{
  "num_attention_heads": 2,
  "norm": "rmsnorm",
  "norm_eps": 1e-05,
  "rope_theta": 10000.0,
  "rope_fraction": 1.0,
  "qk_norm": false,
  "init": "normal",
  "init_std_o": 0.00234,
  "warmup_steps": 200,
  "schedule": "wsd",
  "max_steps": 7381
}
Each number is 500 + 25 x the weight over its row's rms, rounded and kept within 0 to 999. Layers, rows and columns count from 0. Numbers have three digits each. The size before them is the row's rms in percent of the matrix's.

# layer 17 MLP gate, 704x256, rms 0.141, rows 279-350, columns 128-191
100:484477480485513519492493492505487475451486473479532490535530499521512553501493466579478552499509519480505468487507505443513555532510506471487467467498506514517511499503484514497499459492489507
106:543481520529453548494507531500497483555509512522538509487507494479528482474512514467487463476491516442510496513473517468481489481514518441495507525548478510516512508489474452488484536472541510
103:515513537509517455488489504499492503517491478490553498556545492462510480518485507521512517536464499481564507558453534455457506533534475500483484540526510468501495516502498512498498498518512507
102:449536500522513525527478518503513507522497523501510501469454502513477552463504534493526538461547473486516514511488513530495524534495528467540489495468470488505515490529499530484515510537447529
107:446516489531483500478552534480474533477488523530527523546493515488466516515477451474475470506509487444502469487532477527457537469547502471536482490495507486511531483515477502494505473526454491
018:560485518457537484491485483510498506509497516539492504453495515516499487526520511529487528509502552543502567480465518488540500482471487492489545486458518514494496509505530481536485469420513459
103:529518497515503452495482532514465497533535497492447517511478485509475460489474465499505518496476504512504515548494496499474496548485510524523473519474421520494504496560508462456515491476487468
111:483528491484523529516518528496500524507476480486519532524519497480516487519518535532511491502454535517500483486511451507497474473537444494468505503531505458528499513509473446512479475497507506
029:461453534474466473503509445547525464503514456494501470528502536457472481524511496474513529519480504501538492509513507528471493521494516553524506490489486530469506456507505500503503496535510475
105:476510518542516497488551505523478529510502512499487567474493508482483517494519499498488488484531481505508523494517521497477475486557545503518478492549460475473464513499514478469441472487514556
111:502473537477533489498489505499498513524498472509516527517490505527479501502514459496517508504554496468528524506475477478452563496505502482476521529485481454460516510513471499486551492524505477
109:487524454501492506499521520474519494548523535477532492550479527504473489502502479465502483490529512472474532499492525488481483499513477508479482536521454495513480477516500509516494508474504511
094:549531490541537476482501535524506515502506467482512488497508495482542471503486504469486505529484500507471478505551513482452547486508528471474476526543542489474545486520533470486525511513498490
099:474505514505513532509546503503457527507506524506467504486487490532528494475464503501477459492515469549482527512444519494513546475547533471477524458470471527534500479533519509487487477512485463
109:465495476498467537543497495513480538520529517497476478488467469534482469461500519470488497462479532523473518513484493522475510545521451547464448475477447455492500494520521516497468523477539526
099:541505518499506500479524542492487519484513545495553476493491521512441488490531517491471458455497519508507525493504485530497482478519512479529562496465441562484495499506489489500541513521481507
105:428498554470489490536527507487496506496541523530513547563501483536504505522524469497499521509536534523505522491505500456512524517513479487470490509464513496442512486491437470483533462513507480
110:548491529502491488464530484501522483497543506498532541478480509488533511463513518473551507519461470444501486502535495508496475519483526509462502486516492520506500526441508500523517516513492517
111:490490489510483510456510506494519505496464467534521491476537559511518505526479499509543518489532492520475502511499490507496499546498472488511525546490513524528511519521500508483469502491541493
094:510512470476536466466522531492535474501495476501518437487528487538496459504519496508526528489502550475451476490472524518486530515533533484471465510495469534528554467492504471512479506493520440
094:460547517499494482481487498472492537516460524484533532508474511490514468484488485496521539526503487509509482517496477439498499479508520534460533505483460508457493538514470511521506518541465496
108:546505529520524489534483523503428512503533446517499452507462495489479470460489506506557482468473482504510511489475479488513518478489516494477500492519478519503515494465463486526528516507501474
096:512531484473453514479501513488517473505492494490451478508539493543515518484448531525456463508579475512540511506532546508472498516501507498535488509497503516497484472491507453474488454509526486
097:469514484493512530499537481484480495520515490527533507512533497504485503509481517540489520529498496503522459496519497518482533520485521512573483471528510456520509488481528494527519468475548491
087:483484480529504489513476469561525546508484459493559526528474535480522499550473482529514532551514512515462508468533522531490563489480474456491502488516535498464455522516479517489491480506500517
093:564520468542478457478506525481503536449488449466509484506483507505509492481510495538524479546542466473504462528483548472474453491513516495482466461515520519508470505485484522525508558443529502
077:523436511524522432494517536480501496510480490485501509492530534506495472446486515497512502506561516518473455545510529499519510503489524508472479495479483488521557460553492460486529495473489519
105:540478497484489467479491480516480470503466459467535512516529487522452502489499506526477463475483485463514491510476521472464502516451548506496504520496532498514476513548482515489484531454497450
086:523500486496503533471477527473514529509496490501502504499507527493525486497552462511482464529522531497482500487545471476463504476494493527521497543464526561512519504504505479480494489522492496
106:462489495492511492464457482490504473544507504506434512524491505514506514521484481474464515502541494499490488484490511554528456517494492423501527522513472501487502562522533522481521440490529477
121:491466493474533495502530537527503519508478478462483490472489479535509486519502514517539523517528494496507496461491476532478502502481458489538490572536468488468479497485493502471510468518537516
112:532527502474517491507508483492561522493502471456439551478481459492498517503522512500506481504458468497445509479496528493498517455489440522491544524503478514482450465483554497505508495534484463
101:497467540478496523497503499532472468509493486530501515470482498534459458499504518473486495502476532472498547543546497517489483502435495516482507534551453507522470530501511486524498516499496490
092:489485506529530464499551500516474531531520484505514529509501506524488488506484480507516477548501509544516548507484528544506535473501494534495486534499463524455508495493501439515496503482542484
092:435487485483514493504513497478501465504468522515519521477484511470521489444532489478523489465481486471503463524505457520486481507490495490511486470546457564533509498501545495487478475530508492
109:489499499506461488520485455481548478535486473475479527497511493540473460484510557517483496543508506475505441471491485446482520513484548507556501560502500467544502519505468494498501491507502429
095:529506495520510507482514544498525492473456489478500502543480473465511488499496507499467469542516526481492483519491469482469497526530503465490534481534536492483491499542479513486470528445478493
097:501500491514484485549493469536538504507558485514539471533498506470471499488494517516496511545468462488501460474524509508527489478494499492544518502476479514498476491479503500466540494515508525
093:451496516510474559499518479485480498490523503470500472495506482493529485535459551538519471464506470502517501497490477479518526489531459501520486489453520508516503468504499482515533503500469564
116:547492461474506540529479506504510480470500509463500498501550494528490505514504515532462515530498507508516503526490517512512524533514510508547498508508511462510522478503509508495516486525519547
117:520505490513492450513481537496493492503463500506506463474552481428474530459465506518528515536494501495537510525493503464483512523488501506544469548505486441508522506505461560497495473505534492
105:557496478470478473509467504518506510446515492524541525476487475505487502486505505435466470505481513478456504496519503499488520506472546512509514518468490480520528543494519511495490507544517503
106:507478515521494479469528459508517516537468485472507493514490528516503488539500542517488468528531517476519502488510536514507480530503525509501517526512498500468498464510515505499498500486534505
093:487470474553516469494509466507475507497433492478489494533521519503504487505528522466460538453495507509442527450513503469498555511524490506516474493499500506460536495524556491498486517453532515
106:515487507518490534483509525481498490524513511480501494519500461499509448495443501456481553488492530487504500440506517474479526486509493501479484511491501494505518511519512489515521539472499472
102:478520497476496496506503491528510496508522538524519501520510509498533514491476557506495494504479498494476507509450505538506450486498505500512510450551480533524515468505496525511534449528479446
101:501512486448512502544527491485490501492497476517500528474518478445474517501543532534496517459501461498479484513553522510500464527518470483528515480507536472489487514459514477537470519491535484
108:518492524463522491478502496482510502520510548551498499514455475488501498491512473528484482503556492444516491505565459481528498545498512497489469499527482487527490442526496473501505489487498523
099:510512501468494521486541492522487524522504484531484502526505504509527521514460477506501483475505489492507503542484476502496529487524488470492484517462521464469527517502534483446446478485518480
092:480519511518531508457500524479554506512484436485533526473492496469541575464502473510475509489548502474473499546541464494504502483481527461532540457519492467508476505485490518524525538479487497
106:535503513538541530507482499506522529493451452512522533493449536501497477533474481485463529530537526474512488520495488512482491509496515497542525529475482514455481510534535524456475472490486517
091:511533498486524519517497529467486523501471509476460498514478501481493472463484525503535537505481492497515530505535503533491486531483519521462503493487503510510499508511508481481519516542548476
086:494492541532511492546507495541508521468468524498473541525469470477472508486506487481493515523512523499544483472468486456472487488483483473496484464484543492526505476452469538521490479503470535
103:512495542488508506471470474512493513445530484516482527477479509491513466500509522527498496499462537527533519524541509486498484488496487544508500483475487448491477511476473516525523459491483519
097:486551511495542502497479481543471505473510452512511512492472474492496466503469468490487494543503489487499494473494525599453483478505485471512498500466507519511486476494508536515505482511484516
106:457513480533547468481513515502491498536469529538488559491478529478505487523469438511463526491500473499500517501494474527443512502467488500551528483484493501511492499496494466509474527496492472
109:501422481526465481524525548466518488530473481475523511509489547497517522494446514489522477485520547492499507509485503499516486479512467518488558502559506519480483509542500516494529491521515490
105:465487475484465490513531464494473505476495473514534519509522520496460521489500464470509522480479482501488481470458550513530480479519521531514474524520522534539514496545513536520438504492510501
101:480500503491487544482507503495495435512515546488546508505535475422517509516415494509456527448501449560507529554489513540489550509508495479567483524504513483498534494513520513516530492544504522
119:465467520461508473517526423533495493525503523467484516445497478493490482498524520519468520540537493531498521493520533502454500512504487478489554493520490465500483483517440526479522473485496480
090:446486481496500431519512530496547529493476516523553519529528484471522480443492572483431513498472487474469513505501509513527478478505498505484522521488471467475492462533502484500513511503492497
112:501534493512469497473494502479559554469546485457491478485499505498524523530490537511478500465525485488489451490498464479474487485514524519487519470541514483532477498522513496520529508475482534
120:498481461485572526524529488522498490471526502492539489446490475503470538508473485449491498495474495521525487504495519486480545490466508520471490543540542527471519480531509476531468528474462482
108:548431528489450491503507481502487474506494503506493471492505505479492507525506511508483526496551470503535474535492481497456529493490532461517505501538509533454462512544476463498535515470552508
110:558526492536511460504446530472466467503479509490502496519528517533509502506445509465507505523511509543479492484477468463508496501479466494446543496492490502479528482533489483515523484500453529
091:494521497481465474472502501533504504489513504510501545468500531510525498489491524478449509501524514541529507489499537525451527483521507466495503484473537495489490471503464510479499504527515523
107:518506519489476521461474504451534498483534528520454543496492527526460502469518490515514495506457565530469513491552512513475494491511510488531513519458512495534541485479504497533529448526535475
093:538467530462485498464499519511521523478511512493475514493519490514541504463498519484517486460511500453461486507506542471469512511500475448540507534548535421465504484530489487497517499439509459
105:526525476504471480485454552497504515489497545457456497480522515547485495489497513489467512521501572513495497502509487565492489509481486530510523526542519522536513506501524513475478493474511512
086:468502487434506500504507550518525512483468517502525472512467473499544512488518497482513505481536535469524514477512538471512454502520503538499506517527481486474484472474480497505467471514519471
086:518503562489493498487501530484512497474473498440500454542526513503462458501501512466522499523540483508480510503490475455446513496524500530487471461494516484500482474498495492470524462486499535
109:497516479544518484475521493509465507531480496486557510523431520535527479459524499522495513489517508496564533514511542518432485498524469507504492440474493473481471522487517483502474519503481503
# layer 17 MLP up, 704x256, rms 0.137, rows 279-349, columns 128-191
094:566524490527496495506511489503521471519509496498490491508499523471518506519493440489519493512509499480452490473515476518450522457501562503527505495556477515516480493542509529478514555492503486
101:500501472473524493481529488498495493543513512520526512481492488454534526500513497521524507509507497482493508478539465487495510472484559501479509513480480494499495513521511465494452507532544505
103:475499503447526516508497526511502502493497538496529441532446522518494550493480509477530518492495513483501515457511513519550494487476495517515513499544483531529520489520512498497489500457487521
102:516475508464521510463541497496541463461513508541469542484468504450515508489451550491492515511476505474516499487501527567498491459504508478482484508504498513520486507518493483505483475504519505
106:474475542469522516520529485504480494529498504499502500488519486474483494519473486532525493495520542529484491476518512467475493487512512480504522500477506460538553475474481529486508488489474451
019:500514478473507511539482467526490480453525485522503511531492503553436509545496536497507506578501502507483458475550478552494528528501478466498465500494505494487489557492506520489537474484493508
099:499543492527485516513499488532503495527505504525486533468532483514494466492461513527499518494536573538477518526520497507534491515515533518524496482559466530538536514511519498524442501483506506
110:468480469502517510477497522531498517502492484499532491514499516539460533545453498458531522506500521489487484514549506508444513527491474472501471476522504518487480538485490506524501500518490507
029:511546439549536519504540505462484518479475510477497538485542536507526492501482490494493490478503486488485501541477500493472500476499468413462490470532501527529478560493489501501506503492483478
105:472566523500503536511498558494499521533482470503498523501521546484462491504498492514530506461467488532484488503472521487503486481481482473462498513563489503534498503473475502521486496477485498
108:507509497544526499463502491514468512553481527503532468514504512497538459535503516477495522530506503469514509541518508522494459527515519497495539468497493504546538489445527490495511471508565544
109:511504474541457498533459460471516512490510504496521490503479477492510482534480516538475502483497487457477476478490515522521474479478468561534480483451447490501466529484510531506486533507502487
099:514499467450449516478538516505536510539550508522522504534539483534462522506499469481512531489530514470504559478506477508522494554506502516502476493472531482474506502497508497523486470508544483
100:510503518465489475480476524475512495480470493517480504469461508476524488505509473520487496554525504525507475510464497489493457519497500488544491471479484509461532556516520486516529490513522506
115:504530501441473524498502549517543493518476500507526481496536481531488491514476489503484492547519478501516556527481510511499441469498492521507500555480503489535481458512516477520541501526485511
096:472509520521467530495504480526442488422518444503494520521506508462507484492474517470489521465503502486477466506491505505532499527490486482472501549489547561512471503534465481484499491519469485
113:524459535501521475543496520492533551529508473488510467465518525480521527505494523484519392500481515500471469514451520494528445479507504526507500519548503539462488498542502501475549523510476506
102:495483490510503516517500490501477506474500499530501532500505528532483513537499504496505464497541494474502515572520535508486476473510512503516524511442449434500501486435519523506525535515526504
114:480564505506515558518510500474499498500506507507503488511528503492530411477443465521482501510523529495485472510498501534503521497510468552475512500475484495483529526492475506486482475512475558
099:548474525533574538494468521486497515515489506522494546518510474481517511517482488477474471547489501509541442546517532491512485449473491481494488531482509497460533494510528493489498511463510506
098:499523511523511474488480484498460546510486545532556517511497533450534510495510502526517471517461479480520498533508518496505474493475506506473528486511494481479471506500452473530519503505510489
103:469508510538472464500517474515553491504443525439465489478513482489504448499510498479501527447487532482496462573518493490479499517496514518493493517525494491504472516503492477483486503523514465
093:506509533526488489470437544489525523501560544489503514481526467513528509519502479513492493503551447499477507493495475505528489521439494480512520494483478521482494482502505505526495493504522468
100:500495516518515499569481496537521503569476531495508522517493491521528488530538492495488499465490541474483500509516524527478505496523495483486539479506481530510506576532483489491446497483535508
090:498518495514458513450481492490508478478486513522532435439532552499507480482520493493516487515484473487496531535508500528509477523528438476521504472499518500520486516490504494470529505509495495
098:524526532588518525544500532512516501500455476480491470491541535499459497525499510512526492511516499501457491537473508518514477491556452491494480586566534493545509455435461487491497492504551467
086:485532439485525529543506475516509471539467486516508506508520476501483504496527511445461450505485462475468521495496493499504511473513421511520492488525467524469492542473522499533474512547524512
108:515532479533510481497462503480475502494473479559491521493525507520507475496514511521503522501549513502509494485475471469435510467509544531454505525438468504503486528534460520508481481510501456
083:503494522505514480469537498564487497508497478473453485471465494491485496537469510521513494482524516507497509530513500545516499533510482489482468501490522506521447467481481475559506511541529501
102:478530510502449544484498482481478563514491541520473449472487509495505474488482512478473468501516477509523488480450503495502441511502528454479545488492514466502533527490430476454535516493552515
125:465534511579527517494495484488529507479514461472504505517513468499524544496499510478452508479471495504504473534478523487485480487543471508506515503508506517532514454432505516519518515520510498
110:481503488506506529514491531488492476486504491508502478537519506508501498521490505502500537549496530512487504529541508527480488509518486504506530497503495530479529487542500516470526521542512494
106:469508503499482504452509486487491509506492506533543501519503477494501465524499491475511507494528493537496479553444538527488524550490524529501508499536510452479461478517508458521542494487451503
077:500481527540498446494541524503501512482496498484518514519523491539461499505476478513470481546480509504489531494474478531468510498511477537455500544433472481491540487535542483499463500506524514
094:493522506505498527463459470508556511478489495496502488549492493474479512531484530443485524535502505524489507442527518473526506534469500524470498460458533504468508471508467496491530479503520506
111:489558471523532473516494567518515488495496490433471520491516508533534473494481528511484465506508464508500530479486506508455496477504444496512510502514490488485508499495519487469526456471498457
093:525480514512480491463536487484491556535497481487515505501482441523519516514513503526550495459512503522554546522496508520521494480472507464509474485485505483538521486570466484523488469461496519
097:479504471490475519460519458524556496534472492501540440517469531466524483526539499474514526478498559520498448496505502510515515492494489524454498495442512487474471547489511518510484529500504508
096:513491495469482467489484510512450479495475494480470469469515567516527502492540490540504505486549510492472520525484529495445453479532526473468527508510525469489458500507493511484507485497505474
115:523555494499497477528520500488482475434517467511494511500489542537543529481532481506469446465474517496511509498539507479469545509463483506480536496481485486554453489498495553469525467500570511
116:514532506477510526499485470485533443502523497435505510480518512494496505462527538500513517515527545501502498536488481494488499507465501539473484535501476483500501503496489514534515445498558519
104:501509489531519471501491476498560515465526450510485477486474490470533507518507511462499526483515446510543489496461524505511504515486486509523469487463523482512543491487440507532475480489522510
103:486508489497508480525490510480552490488490459524496500497509454494548478491539485508512537506510543510527529474506517522526493495505494506520487501515511511473526513515505480499457451515500498
107:482508494539496517526500491500484433469440508492523545484500510481510535498451491530482459516481508451511562525481511541494476456511548496534505530460520515513456437501504507537497492504538500
074:516485509483464508530437541492460461488507487478490520540537501541489510480498497479499513484504532512493464502496522513510489522515459461494483506524537486515520515562476534547492497506503500
102:526487510477500507507493501485515519519520479531551489486480497557484445520546486480508498496507480480505482466529468524508452495488470459506488492484460480497509520498465487516500434498491487
103:467510485526486520524498486484518490504480449519525512475503462477471450448528520534487509497513486520524512472479509522507500510509494524484497529536461504497561506507504507518503474510487544
112:457510498492542460482526523524501548514510470524522486522485446475489445494491518505479521499504549456477504512518505505509549493484482505531477543482510525499489491483495496512531515480523464
101:487519494454471470478508552480531518505493516495453485517443500501501498487527516483482518547507460519496469471505485491475521482549518526491528490493514477505447527529469478503482497441496502
094:497505476507571476479492514465523522526514481500487460527546511470523508522504468450508522520489494528485500480479488469469494497512500529495506529507487526464503445496499505520504538483539511
106:512488496492517474492504482479492479464459504477492485468448466488524478523516490471469516483497499507487500495495528523480467517461521543522466498543529500490522494505554442461523464476496566
096:482481495559489519502473519564519539509491517485522506531505468526517529450503511473489489543526506559538462485572460499529486486519495550500500507460475542498518496498502496565505455490510474
095:476528485513510490494499542473460475449478433438481445523506476490511513536488536464463495524502444507501515496439483485523469503511463456507542493491487512511532558505533515512518502545513504
105:588464512522507504492489467477494528499490498566501509440500502504517493530478510535521504551454504527496494511543491518474549498502505518502495473492532493490498496467461445515506454485524508
102:469474483524484521502506512498504490510472499451554489511499520508488517514490494475540560503487538509506446494472518526485517485501494518447526501475506498514489478526515532542487501506476532
099:514520513514469468494486502555532538499502508490501540480484459509493482467529507457466524523489540485456520524459516486484498504521513480494533465495493482490498478523515487471522516464500491
111:495516435498521487543547519526552456530481497499494453475498560475525508505511499492542498488536511518509530506508481483515518480457523494494485469507451474484507559517555510524513487530501474
109:531474508487497507480551472495472475505504528543470487510459496559497532511499473493486427500505450533519510486581509501517509532530504504498544482453490466479481498536518498478490504546526468
097:541480499487516532506523474472514499491492509484453521482498467521488501537489506498514490489496426545500524493509535553513499453493524526489458524484500465490529472476479471512466483499502457
112:543530484498501510527475505500464549542499488522458542529487513476535482503470541511530520490489518480472444470512517525517521555511520456490523502509497512448501514495531521461502500498490504
090:486506473493504475501494521491505507483511539496528502522554556514514502505494465507520483473469515518479464553503484472516502499473480490461487472518512480489525453468509458483501484488493486
118:537416555513484512500493484503538548516512518507490540524491565449488510507530471496483528500507479495459518515482497532517503473532515468532487489422499505484490501515514484490476507501478521
114:480412482467451484505511558527522473507510493497503505572496462513505525494485516507505517501450513496548513493483500505501483529448464550526544523525452486480500481494478504492480520488474520
107:537507494494469511487530525512492438491481509539497494461524484460459519443456517448472448508483508511509488484529474487498452491507495430473479531537507500519490505499481531499486471503518511
109:502504488499476491501515490468495538506495487501527508558527501454484492493509508421477502446505446462514499461515535493524449500550467538498494539490544484549510500458492482521513449521518478
093:498512464487520491521564505486523457489522492489456506454498493520507507495465529505486468518501516508492474497478528497472526495502484488489479515519543504549485470492488479498522494478481506
107:460492491504502518534513523503478542552443484503492482504526500518511529483496491502504502547505497495497535548487485526461530554490512479475507491488512500518475487538539542500482515529504494
094:471512559533528504472506520455493502519503486472489566517441515512456501515503478471481500538521489507524506503544471525468478467526524497507503478508445514501520501498490457483443511512503533
102:515493494466508462488545477495512507530482485518500486478479489519528520505475504519459526528492532497506507475526523473467497454502494486556522480503509540502523512535484514501511505501496503
097:493499528460523488542534472498514491485496516515491534527457465515508495509512505514453492522501524474459530519485516481481474517512503547463481507537490490493511495448493495519474512475495470
093:486457555506492463471509527462469491522518545530469529531538533530514510499502514526497510509499477518540476520478500528531497470502517541469490529526515445532506496490503509527528540495494495
# layer 17 MLP down (transposed), 704x256, rms 0.0999, rows 279-349, columns 128-191
092:485492464511518435525513492482524509464538484518491481476547515440543486494477498457476452512498464481505497506472500550518480492500535435528475503538481520517484498479506505480474495528487473
102:498498465497441499523508538553480487501508527502515485519533536478469512572511483524532531530502513525503489481470500471493434533495441513501527491493565509499539492522483471516463506524482514
107:517547482529475468484534527499442490503495465506523471516490539490501511478574543486488507530516510462494464527502484541511474465462486531504504498555506483467491512484516487525541506497463517
095:531516497518480512511513492496451474472485505552485545516456516504482529533534473479515455502461515521462457495518467495505486474542482507490518479525489491514505502510461480533530505486484519
108:503550471511535535466468528461521556517533519498498464502478493467498523530472486501490473533531472527480506523523518491465477499491515480488477497571491501511523503500433509460492566460458467
019:475525501523459516510496480488427502481475500524509505502506527506525497508522506466487459535461505472490478510511457494512512502496524477515496516504546518487467480462464560508513498534444500
102:484561477493508506494488467502481527479535527514481538515512487522491530526530499461492447513497502511498509518507561489500477465521484522491502479594506494413474516504514516481512489517519522
108:459517506500489488465500515467525517487503518480505524503470511491514525499502538506504505493523493521493466499488517511517524516501443529501486551546502474497490510495497476514499500481520533
031:495466512497496515556473498509478465501413528516500513523521500468502510514543423464519511475525469458500509501547491494536486493518560493459486514500458502495500474508503475508472510470461494
093:512515504494488437512515502534461537492583490513524479489496489485472497505473455531529505466506510521461507490509492490491525497504458521498463498455519519485486474506458487520511521509515506
107:505533526505484470514510520514534485481507506480499514495480490490543498502541523510474517496492478520469495478468501491504458503514514493501542499575520521479493511493463488486501498488492529
106:538498452518506495547493470481499532512511486509533511556467461512519506520495435525554483492536486520512472499496524512494492470453487469520471501458473475485485546562487505465499477506493498
099:507494497492500489449498516467490482485478489492521496492492490489474490514512488510457496571475482492464489473473488518505501511494493475453490500513545470514478477524527531505512479569503514
100:513492441525464462497503504497520506519516560483493512492502522484459460479485496494512519512510520523473502498547463502506493479480499496457497543495438499531479526543529455526534501500495526
106:501522476482504550495556521536466497503480494520502531490467501492496539477526536500514521533505456535509519532519506528518530508487543521502522503499520488516512482486524510509516480495506519
099:468461460524504448503454534488537481493500454490498543457473511502519513518452479503545468522475483519492487536526530523492509504456486475491487532537527517463469532481555491477489510520516538
109:514499488475468512544534503489512487469530502476506456508476491453491490495469498512474490464494476469538500483450507483513499470505534512523474499532455541538473506530536520509524460506532454
103:489508475468518511500512477502466471492495509485512485487486522493509481491496509458470521436468475428533476513486493520566471471480502483439488534560553501503490481519510542509513491520508535
115:462506528495513505532507493502473482524484565527491459489532525509531546545513503524502503511510487441479499488493488517487520502487446474479475453508473482517490504486479464500540493483485533
100:460483507478485487489499472502493485466504497503573516489476480541492531513505520505488532475511515526492524453485508456480489507484511492508503494502551503474516507510542500512509498534500523
099:478541528564497555553542550474475505485489541503542536464507544475522524522527521533489508532521479511485534506511507475519476483506494501515525457439522495535533493483440489541525505481520521
105:441499528489507520506508490489504542499510477482546508517501446525471502518485549481472508524506508527520494487484486449505440466524528489509561530590535489465517498498492532540504508536492475
097:494452455494506484507521523529502495472477498537516515473522536440494525514510439509496508517473479510523498496465545477490526468476463483520483496451498489522476538511472497514520501484462496
106:500506511534521529541577473498516471451526444487525514502503535487499497462473546475509511510493482499496463526485485517509500503499470526533498491537618487479454477458507529520492451487537519
087:553472487497474554524515490504507470495517475499524470521503444520505520473507485482541477473550505511516492483494497486504518508478476506520520503455503517487510460485522507541569524512481487
096:451543502468496486535505495484461488469523520506525508519508499504509486492535486504514499498491525456485475516508480515486511512522527493485514515540557508455516502502547509516476513490482521
094:474472516482470476522527513494509500504511514483521525477468491517494500509495532518494494506491506518505497512521462513454528498497503526481474519442524510470480479478459525538512474530503501
102:508480537472516478518478473467495513490480487496527511474530491499478498526477532540497495453485515468530490543534511496531475460531486497469499478433510461538522480485460510490457534442488475
088:473481513500492520498533519522532516544508510484487526476516459476467533494525499456533515462527498518517508462455543481479517511502507512489525518460529504496526483523486464524552516488465479
101:508510451441474525530499520489480474497516485455504501476522511458507470544500483448490497491470498490493531537513480474529537484509466531465463476485505534546472488491537463472531526503527497
115:473424556493498506548508487460503508469468484507489521506487501486508476489481475502478482497505499472513527467478508524503501517506486493502492516482516468473515510507540507459536490470481479
113:515461490493532510515471475506510485524508500479491525496497471494512517521499537469476510485495452509492481506531508541507532478499483533486491489552548539498473529501496467519465522448497476
100:527514519454501464495500538506455539506475525483440480498510504518484537515498463503520497505536469530497478496474512497520476533524519524511539444462442517518516535468465491553454488494487493
093:489502508526507491475472514462527503532547524469521513534473501498509488414508544489510479514485493505500496496465492507488495534506466516480485471514544479493465475520460486473520506459502584
101:537501500486517468507462515508502535517501469497486569445528518509534479546485515575526538499522468505472466498496517493473482481562469513506491516584486490474464519536548491507482496534488502
105:512495511493514528545518510479488465499489520470476478529521545501544449519463490451492461543463507504509483485500488541492566459523529509526511535558483481536475454512524503484535533523528484
096:511513483524503516522521507468522475555508495535526473536456476480458479503470496449478476510453460500528491508520490542507489524494520494465524468490446521478520520485461482513540479497502492
094:486488507526499466489489478500534484544485489431484469462552505461497473469461546498461477508505536519531500452546493476469475519487489476553456520466490504489521480506472492489539536529545459
095:503505462458517476498499499501534485527478518519458535496494498502483485522531506517510532515475560479492481445518508505518483515504513490509490466508517498540481518484479457498490495485538501
107:494498511498505441494491492513480507472549453518516542508511514493529533491505476489508506450451471454510493493507483463530518526512500500525510474541513482510519525498522488520492492471478504
111:536485499578511554493520520535502484491515511480474502526551515502567500479503486498467524502508476495517520517484475452510492523533543526511474546461509543527526525500482497507478470500506492
104:513516464467477491474491497497523502463504490503487455485496493444455498496536533485499494491499505498521526507496489507525474495479480498488469508484511463516496435499511537482496480532490486
101:528484495501492478525479506474476484529482509536491494551465512484479465485478516537554459563553491541506488519508492498502531504518512504501453472458529481500494489494497510497531477457519481
103:515491467485511488518497506528498441455507542521515527528472509508512518459525514458495479497552503577465563513505472506464517478521502522509508486510489531481501487455470493503432490519543515
102:486487522514464479522480513467474489473462481458513500508513504525518514463528510488491460528490493539480477476507491542498457499513488546499483454395489493494468512527471518465542558513498503
094:503548465514482522516507439491518494518465468496504505503517494496523523483484491492440512507480502478512488522441494507535454520496495506520525524493454569504502512488527507506517476506511537
102:475484455485471461507498540476503528468518519532535503496506494492484559493499514552522482511535479456525495532529521496480504505492488525539498500509365480508475437502473535549487484488495497
106:478503486505492490492484460494524552486524503470519508502508501482488478479522501489491509492501558492492490502517488504563511560483512487456457461498524512480542488518495531495508505530493478
096:518558488487508491466535512490509497501559507522527488446500471516476508548466522514500497511513534530537523509490495487464503511512525519534511468505535492508475453502518546532517537463466495
092:525526517481462479511475520517476494541500504493541533503506499489546507498457493523510523516469490528468520505491517492497480496518498471586508471445495502475474498489506492507481528511499531
104:430501497437504473468471501501486444475504564474500510488496485465506502545543428496464479545489507522519524520471460515488531519452480511528524534470526445487493496501465483487483490483531470
099:532510520497468541510471504475478502465494482507508539530490514473489454514487478536524512484493503463487495512503529467509509482499516512508497484534594511505538495485515469497493520540501479
097:492494500502468518520535490516583522507542520492506516476538522521545499496524521503483504513473528497525533485530458465535491479461539505496498513470439527477509516512530486469508473455488506
113:498553450465525464492499512486485519497511514500503483495529491479506516516502507511434539499480483484467506491506526501507491480487519495540480506538505499499483513459482561547457474502547478
107:512522505536477488528500483477511543471500475499504542518511468472513510507474477533463471478498451552491494475543460494540509486514546524508491494396447491525459517477530499507474514549514529
101:491498497506504520458468468516497482479527489481476492523483485505483484515543478483484479508501492486514462484500500479519483514509514471496506478494534539470523467454529520509490543497510507
103:522479514522533493534505527494530446522502515521467493458486537525528474501457517502456505507525453503501525552471481469508434468505521491526483490511542514536505484534460469504535460518496526
110:474431478497520499494478510499456521511493500466495490457504486456536502459471462512443477473466572515535510499536464508499504482498546494543451512582500463468492518508523513447523452537468485
094:528541535496535478458497486518506522517526527523505506476494501472488532501484529473498483499492513479493523501538474537536504551503513467549500519517512530565495492534496490539474534449478479
114:484515533503466471529512481505477489483482489497469476464522495482426491510452501506492469498499479520481502516515488479473469476481526468531488531552493525526521476495483502482463489521541528
100:471500489508519528507484494500508500484510488522471473511470433532536477483540496476497520524488479481563484450473449490448500498513471538529444508537420523508498485520508495495497498475537508
107:493520511452520517494512533511461481511492489481485490502483443504513491507535479502504472524464502516486518502504509509475497505497501504471502478517581534493521526496549475512488528484493475
096:518456481477538481528509487465501517523525506509498481511515488517483486506487458491491498483487521527480482507475485477510514502501517535471512481438459531525495486519492515526475492476523502
106:522482521470494523534436513525498514499503500508485507521501500468500524540525555505459537510458503519472473510486545509519475514491519550483506479475496494488487542432509528477500472497463482
099:516495529479490497471501489455467527526496499479500508485490485492538478497519495488552495507493536500495449495471498538546568481437474542516480492501552498539493477517481451483448479477505517
096:539501540525489559473489495515475473507525502492538461512524521490461511439514489508479499511471479494533498480485458445487465447523450471555477524446509524465521501522490487523490477559470476
107:483510515533432507529485502495538501468459488533537474532459425526492518494524479469510498492492502519512531492461505535466495454484521496454476521423451478540501496474473520543546525526448512
105:500481479499519487520504435523501544471486543501489493505543497469534508480492483499538501465509502469526490508499490481501522481475582536459505458464538497482482523486487547485516476509516516
107:496471480450542539498493513491509529513490469522518528490514498500512521521527497515508479489504473493492453474497487502481559542456488491512528485505491510495512443499492536553502468480473493
091:509442474501496506498574537496495477508512474500513511505449493502491527496492469487492491501530527489529488483519474511528494525503477505533518516457513509489490507509505514547524536498524495
090:521474455525512499529493478548457544522470472484470472524554486478518473434504535496509564508512543519496443490499518565506495521508504568507496486472515506501497522513488448482462494498498495